config = dict(
    norm='layernorm',
    rope_fraction=1.0,
    qk_norm=False,
    init_std_qkv=0.0251,
    lr_mult_down=2.0,
    final_lr_fraction=0.0,
)
Each number is 128 + 32 x the weight over its row's rms, rounded and kept within 0 to 255. Layers, rows and columns count from 0. Numbers have three digits each. The size before them is the row's rms in percent of the matrix's.

# q: layer 3 attention query, 576x576, rms 0.0877, rows 0-83, columns 32-63
# k: layer 3 attention key, 576x576, rms 0.0884, rows 0-83, columns 32-63
q0 095:136095126101123175122159141099121129074097089150140155141110112066164081136152131117094093125097
k0 093:156076185142136099119157101139135136153071130131122179135192120108117065059126108171155114085147
q1 101:124127110153136142133162092116104118127164127193150115105119139103147125192061118085088142142161
k1 094:090111069151143133091088043103137077136110166121133135127106150167110129103151153152112123108134
q2 100:151110134135149137095121134139113141158114102091127161136128147126090157166119145178162113073107
k2 096:102138136094145139211118110080090133138197096133116128145119149083161117108127093137095168116145
q3 089:112132099147145040150056079128150162104168216159097103109140137147135070144116138169129124159098
k3 094:150129151146164142164185107110144097208078112179150068113081176039105103134130093115133133085134
q4 099:154155185087152118113092139121166109138093163080103125083113124115094155089108114124123113100100
k4 103:150154085137175079149162112141155159115192100118158117130165163130122112122198143141149127116138
q5 103:103086154097098106147128082128075150164124126164147107192118146036137111122130157093159116139111
k5 097:136183132108162109146123095145134177148078114152114111072067122104161164098132129159117172082156
q6 103:106122065127160096145114079185085183150125193139152123152123138090161122201042195125106119130136
k6 098:181134127174081109142179117161162030150123099149107134216144140160128149108132133085102096118148
q7 100:048121202100205152152166093159145175145069142126072144125121169103139107155142111100159150111087
k7 098:161112155111142120167148118074130143137139099138099105084145120129103101101110106151128106168188
q8 095:114090131151143132202068111115122132118106149167153148235156124107116066160080138110150140133138
k8 105:128139103101155074105160102133157149081142087111106099152135185116145130106128146163131164063065
q9 101:057112174139144144140113135128096143070091177153119149111155147141131110091152136122087104121119
k9 096:164141073106157141113165116147113124091154108186092116109115128061101172121089098148138126128074
q10 098:122097143131112099205094083087151091088133186156129110097129114159148126153147180161124082090154
k10 105:167106103103102134117106098150167122113114113111106141148114156151101134148137112097177120131126
q11 097:125169134166143099142160141140190094036143180081110150130107142139121139116175138216156151151145
k11 093:146059085102159145131139130179178095180146144110096128119129127148115135192202096109143123163183
q12 102:127173159155196053109086150124098144177107115207180086144128148098155150142141116055117144124064
k12 108:104132152111136160173164131120101172124156184179090143097101086127050090101074154192100144170090
q13 097:112119107130128093140145148141107122197205145114137095128152122115107126120151113146091133050137
k13 103:062164145072152159161099105081169097135153095168145127095101105176150087124109141102178106200121
q14 094:179111219104114118125116106115150149122127090170137151112111091106102144153168157132178147168140
k14 102:091091152126110125120147131116167119055149162049112149117126153115140137110096146162140178136106
q15 097:119159143179137107121123086104140150118170101140086151041139098123081135138114110091071124112151
k15 097:063142157155145157182164129140117069147105106151071137121139068170101111083115134168083105138144
q16 097:138066152086132187065163094135136160123146132137113170061077109149077080140128167161084099135142
k16 108:130135051198110142150097122160156072073142111114128135103153081121139074129178151124124120180122
q17 108:173111087170168182081127142140137150153145111143153156117056137180141130151155164101192154097131
k17 106:104131132076127011153123149107134076179143143064169175149176112158144149146198105148071124086113
q18 103:144094068088091177154183116103161127124101229109141162150090107095184043103119108158147131083111
k18 096:106132138229110138111126158137162092134122087089149093095162119119136100176119108032122112172114
q19 100:192151070074133051095128247172107126167086096095115119091097137102156112118109115103171120092101
k19 103:108069076078112135150114113092151168087152132177134166137075111154122141150119093186128144137075
q20 101:136139161094121106143191127075115146194103151153181150113153162133163148145072161167178129072139
k20 101:049080121110128081091150145147108119128130121124158130153102175119121113142143078129112109106109
q21 107:101135169152108112132165090160071150147129127061171121171133137090147184144110131135081096134115
k21 099:187078100113097164125146146140085138132123159125124158113137140088143186143129129105122162096090
q22 100:159118125142127185171177160143149136150114154071087143068132115139128132139099077069140140110086
k22 101:162173101152103110158162091107136106133182117115150121194115098150135122080081090200169192192135
q23 097:094154102034124080122111158164084129140106094091167092138129141118103138135132128124159079069142
k23 100:199143064206144096145121199104179175119124184153106110093118126151178102105108172086081146129121
q24 092:158121113081098125129121095162105104148107116125165173141156118127124156075125171099159122152166
k24 092:122117150122149120112099143174153176163125167148121115179116097138162119207070105175154109178146
q25 108:105095106120100190178104089066092122069193081152161164096134101094122061113126165130156093119185
k25 107:167130116161098159108118163164163152154120176104115160158114120122127060149126099123116139172046
q26 107:114157154113131148122159174190149099120158092119138116080183100151170181093121161156145089100148
k26 107:128111107115145104098157109049105152179155144179143185154090131090131074170141112170119120124194
q27 104:126091113152154098152124104180097093166123158090124094123138130113220118097101155071110151156107
k27 095:098144097084147077109165093098087171134153135136100135133143172144113147125145137176087115059119
q28 100:125177206105136146069107102155101137161137152144122159101206169143069167090103169129154132109060
k28 101:145176112127135126145152085079092105151083124135139120179155094147080086176110057153156131094147
q29 110:096151074112083074116096110149132154206105064155133109104114130115158078166111124142139137102093
k29 108:137099132135073197123077124144074121141107124149067149136126104157130154148157085169143093143149
q30 105:161082112139089121089159130134148180027145132106150140104146082172116134148092113139112119087184
k30 102:112098107186166122146142114104143123126041175146121095109142178136117157108147122135066180103179
q31 102:153100149136124131194102105144166088100109160126126139143086078089142125152075124142121171132168
k31 102:100128100160177153136137184140195040150125177124126140124113119146095106153141118106124128103140
q32 105:150137143087128117175164131120089064168151157128162139138088095126136077097159109114160148091090
k32 105:117102102120099161178084159160115152143133065161136121113189109074121092104129086136097121175130
q33 103:099065108102147158090115087102148216179135124163177157124109126178126114100116173100111133022110
k33 102:098135139167035190139088130177109089122154106104121161105142154150141134121094137102096106167098
q34 105:069111045125125119116088068076165141134142169125151137155162080133174099138201166142112153121155
k34 106:136151122159174117181131113176152158117128106122179064178126132133157155116124161119128120148084
q35 108:106153119110072119129137095037123131111135099144115128157099121128174076098119082147135126137146
k35 104:093136116130111137125076220185159105120090098096178149059122118157189150143156157113135164125121
q36 099:141111070079172165086070166069168105154152120182119147142103142154145106081108160130171077182129
k36 102:088168145097112100101114118053109146136189123111168106104112140139139074196106188145112171121103
q37 106:111099122121128172132139092082096109056068131123090138091117130179095103170197159112157169127148
k37 103:155108143113211145051162185185093136148093068124116152156131132122149173156157115150059136094133
q38 101:211158076135167109132119088127087129162184162131114105151151126156137138181178121097046179139134
k38 102:100077161183085161203139090115128078115092118129152138117115123087134101116083151133206180144072
q39 103:150102140140147110099080122123147176134163109120121181104075115116077143136091134134147136128103
k39 101:114140162110107195128143141147156120148115097090088090076134100152105108142193163184131200131144
q40 102:078132087062064126116157086136092111121147128110145114128097120091098145095110103129099126099138
k40 101:120106169100073135133137140057162133127157089170128084078160110107119094146103100150145075096181
q41 107:128106095163145130125145142107082125139136184162108146151189132143140089085106165098134162164090
k41 104:135143106137092122126095087134145058148201059161182121182152147168117098122129096111155093125190
q42 106:152135101087134103158137061124094111158213119095139041161135178126114142067107086123100110139091
k42 105:095143095119081061122112120150150116156089125141098164125153148140131100186154128162141139156141
q43 110:149104116153133115103126143124173073087214178095121082088163112158105148122140154117115149101164
k43 107:128139089149129154112097122121131052127086124177120082187110168070124131168076180132115114128158
q44 104:107113103111122093115129128121156106121117116098058140105186104114132139206061144097146148142092
k44 099:118091148148140053132141166098109053125126113160113071165104125121080053093178154125146197129153
q45 107:122144196160113168150172106077113161075127171171136138092150104141151124118124167177140136118128
k45 101:135121135155170139108090137125144086156118174086117094147078123057127167192143088078118097136086
q46 102:128153147179129162119193136172115138092136128102105078146140084101160111143183090140139141187123
k46 098:112119115080178139084145111109099121155097114170145135126091097127077140129118193108173060175101
q47 103:131179129182142125102150113162152129199071093121165094125131174129076182122094083118109136142087
k47 101:115164148152169155137065071197097145117165154105101146056039145127201140147181147161117159129121
q48 111:114149194140070108137178086089131117151139101136108132126091086124131161134151132094094100180185
k48 102:200167193156168126102134160133098139146093103104148116127118118125096099157143183102139137140137
q49 099:169093126152155112131102159117111100181142173115159119178160093176118151142157127155156127114100
k49 093:139106105107170107138121060069144167111111095163095099105077152105112143178084180148157134143190
q50 106:149119141093079165114141150115128151146125131115095182130162141131102135105185183186169092098111
k50 098:172137150137162113048077166113134132149083150130113097114129154148083157105108117028105158070131
q51 092:120072063120079107165070151083107150124153146143137178129117097133111089175178165165132146067106
k51 092:129100156114087140088121112119143099110128106138159124149101143155170100057176177156137105109154
q52 107:093082110119109176125145165087111119101139108159140136147188146162178102134049157090089130131096
k52 101:163133164156159167085134103149166179090124100173122075144143115114149161134188170119101143151121
q53 097:103158111142138066096140052195109192133155180183125141112168094141102056119097100109166096231179
k53 100:138132084124159168191127173119146114145106111112132086192106120112103201096158115128165107133127
q54 097:106140181127138115085130163112181177127113122112138124135188127158149117078124116125203145098083
k54 098:173099079131152127150166099117134163111162093137134125130123101153080132136153113109148205128205
q55 100:137090104179074111153075098118064166126133169130116115149164131138094141109185122127145173167122
k55 099:132105133091150084189120133159125090107171142143124101129075115092196141143115064134104071155154
q56 103:102182108131089159123091147130184137099118140097153187097090205096138042135094166171153091108207
k56 105:164106110120166086196138084134176139137102144151151117098115134110153192097138124087126124079121
q57 094:104103079077137075061111134128137114181129137100116128144125072145099129107107100180064118182190
k57 097:133185136156074153123103102165102147128140169146129142077084137137104163145189080104168159104075
q58 096:119127159084154105107116105134048166092128219160136119090122119123121077137136141184116106164135
k58 101:144099120152108144096137050072167161085124134120060051131131121135078105075056143132228156108151
q59 105:133152105168107183124049182138118149171127126139148131154122197146121077138109140122176117141159
k59 108:117116138155118114104105089212132139112120195158158092091096154183117114157169117095105170125109
q60 102:155119154133136128140159090191137129094181140105153121081094094128101147113083086173067141156161
k60 102:145133136152120127121160139111087102134091130140163149173128145080090172138124092146167072126106
q61 103:070101132152131147115115118167087153102178153099093164149100128123108203149121117167088142123121
k61 101:127161077077087075132133136096167128196091131166153113137145158127146043141132139119107190107164
q62 101:097128184112156147156100055102096081099130148178115147111169164110115078158110158201119079110133
k62 104:132161067170160096135174136094202085176171164098165126157130202120164104098135125099141150065105
q63 102:189118160216140178128200114121147171117204166193122090152157135089097132113191150100069105166128
k63 108:125134125106147131160128093134145113135112210097137183153066114125113094146098141087148111174076
q64 095:096158129170124133119178139187155079137126138161054100149154111147113185112123121131069107135152
k64 093:131101093168115091149027170084093187141132141088143157130063138113142152141158143086117141119101
q65 101:071158128169087082193164178079109148147127130183119151067100113132172105121130147161111151096122
k65 105:121104136110154153165174109111140117127173075040128120149219122160130161098114204176109113104100
q66 106:116139096131153157110117148125132141148157138132163166144137152107132106118155076126103183057101
k66 106:155095138180139144139113143148141137049088118112095062122143109149154151103127079148158110156109
q67 097:138118153153047170135122132115118125094147166113123141113114173099215147122084161135148120106104
k67 105:157121134144125087116170116166156088126135146068177143118174179169101117160096136128152126143128
q68 100:142108168127120080162136079128165118118069202105165130107101124097114110115128135125192184103150
k68 101:143115135126121162095134130151139126157115116154135123092128115152191155106124080097105118097134
q69 100:070159128121129169095103125141129130113146158186113137130138186146101138130106118138106186126116
k69 103:127132141081185159098204113141166122137105078085131117093098144096167134158108152125210118054119
q70 106:137126201122089153063192114109078111173111097138143132072159150100107122196175099198156120145098
k70 107:132128139158141060167080128123161147102090135158102145150083121121103154098091086110187107138128
q71 104:113143162174103178127054143143181049142090186150151139156159153086228143121038140088133099126149
k71 105:115126151124145121140091147133099121069144133111116113099109102163083091150120081165186143126153
q72 096:140169189122124112090082077170139174122161116108089131094136163145080175138097112108161131059045
k72 109:165204101107086122148148068151132150134157114101145129155161184135109116138132109109096134159170
q73 104:109105104148066181219160095125120059131132096137150104057078146164124202164108151077151135074115
k73 103:127186166099122115102127076108084136126081156144180156085131109127157092179110135135109088146094
q74 109:142138124142126140168101122119095100144178134113148074110088095139166150112135119137095159128092
k74 104:125127151128176149115125098132187145131097138108149115157147099062132078090094169145171146154119
q75 104:101120111154118072100148121161101137117156121102145124199140138141152127107126134168128097113099
k75 101:161174125146138122203100130128158121149129141192143135158145080073107165145097112133156131139154
q76 107:089132107122155097159163156131185114135068181117107114105077103127133122109142158119145164098198
k76 104:169183128138202129170139116133102083086121122158107074085181099160160148118106128205043156133087
q77 109:181136103095120100107129115167134102094107138102126146106203101087115179142140122154097100126103
k77 109:072139171135123146156121152094151142121145131122176183168099121169125119109124107098171153123148
q78 103:058138185121114163130131112103138139124142139067094144073170134054160104108124119167120059127155
k78 104:164170140177135102160154103099070106108113070129124119111126134103115125134176111123100161090163
q79 107:133127109139144173121097081139059134116142112122057131125124107117114107119119126116094168107131
k79 104:180099107165105121163131137046119137091148109101160124128032147124145085148144136116132150128154
q80 105:140152102122104135127113109166106097143089111122038115122118069087116143130126140160116098109110
k80 100:154101144106146143103107132125117138107111062137161132149119153168131137165115136118064132068111
q81 107:105091079094139161174105198176129101142119125121127144132150149139123072037118120132113195120094
k81 107:165133096112088083075127105082064176148105044090095139103146106186156173162161093123128096152153
q82 107:132128112126135151141113181157131088095100145093091130115153105174131140014121096097134142132144
k82 106:140080138205031125124090150146079196152157115160123118153187153091114121147099151118156107183157
q83 103:097219133096085129110080130121069105145174113096172188151167161088132169101097126105117125121115
k83 105:122085126159105134214133108124217097106111132152150134112133128099173127072101145151109104117176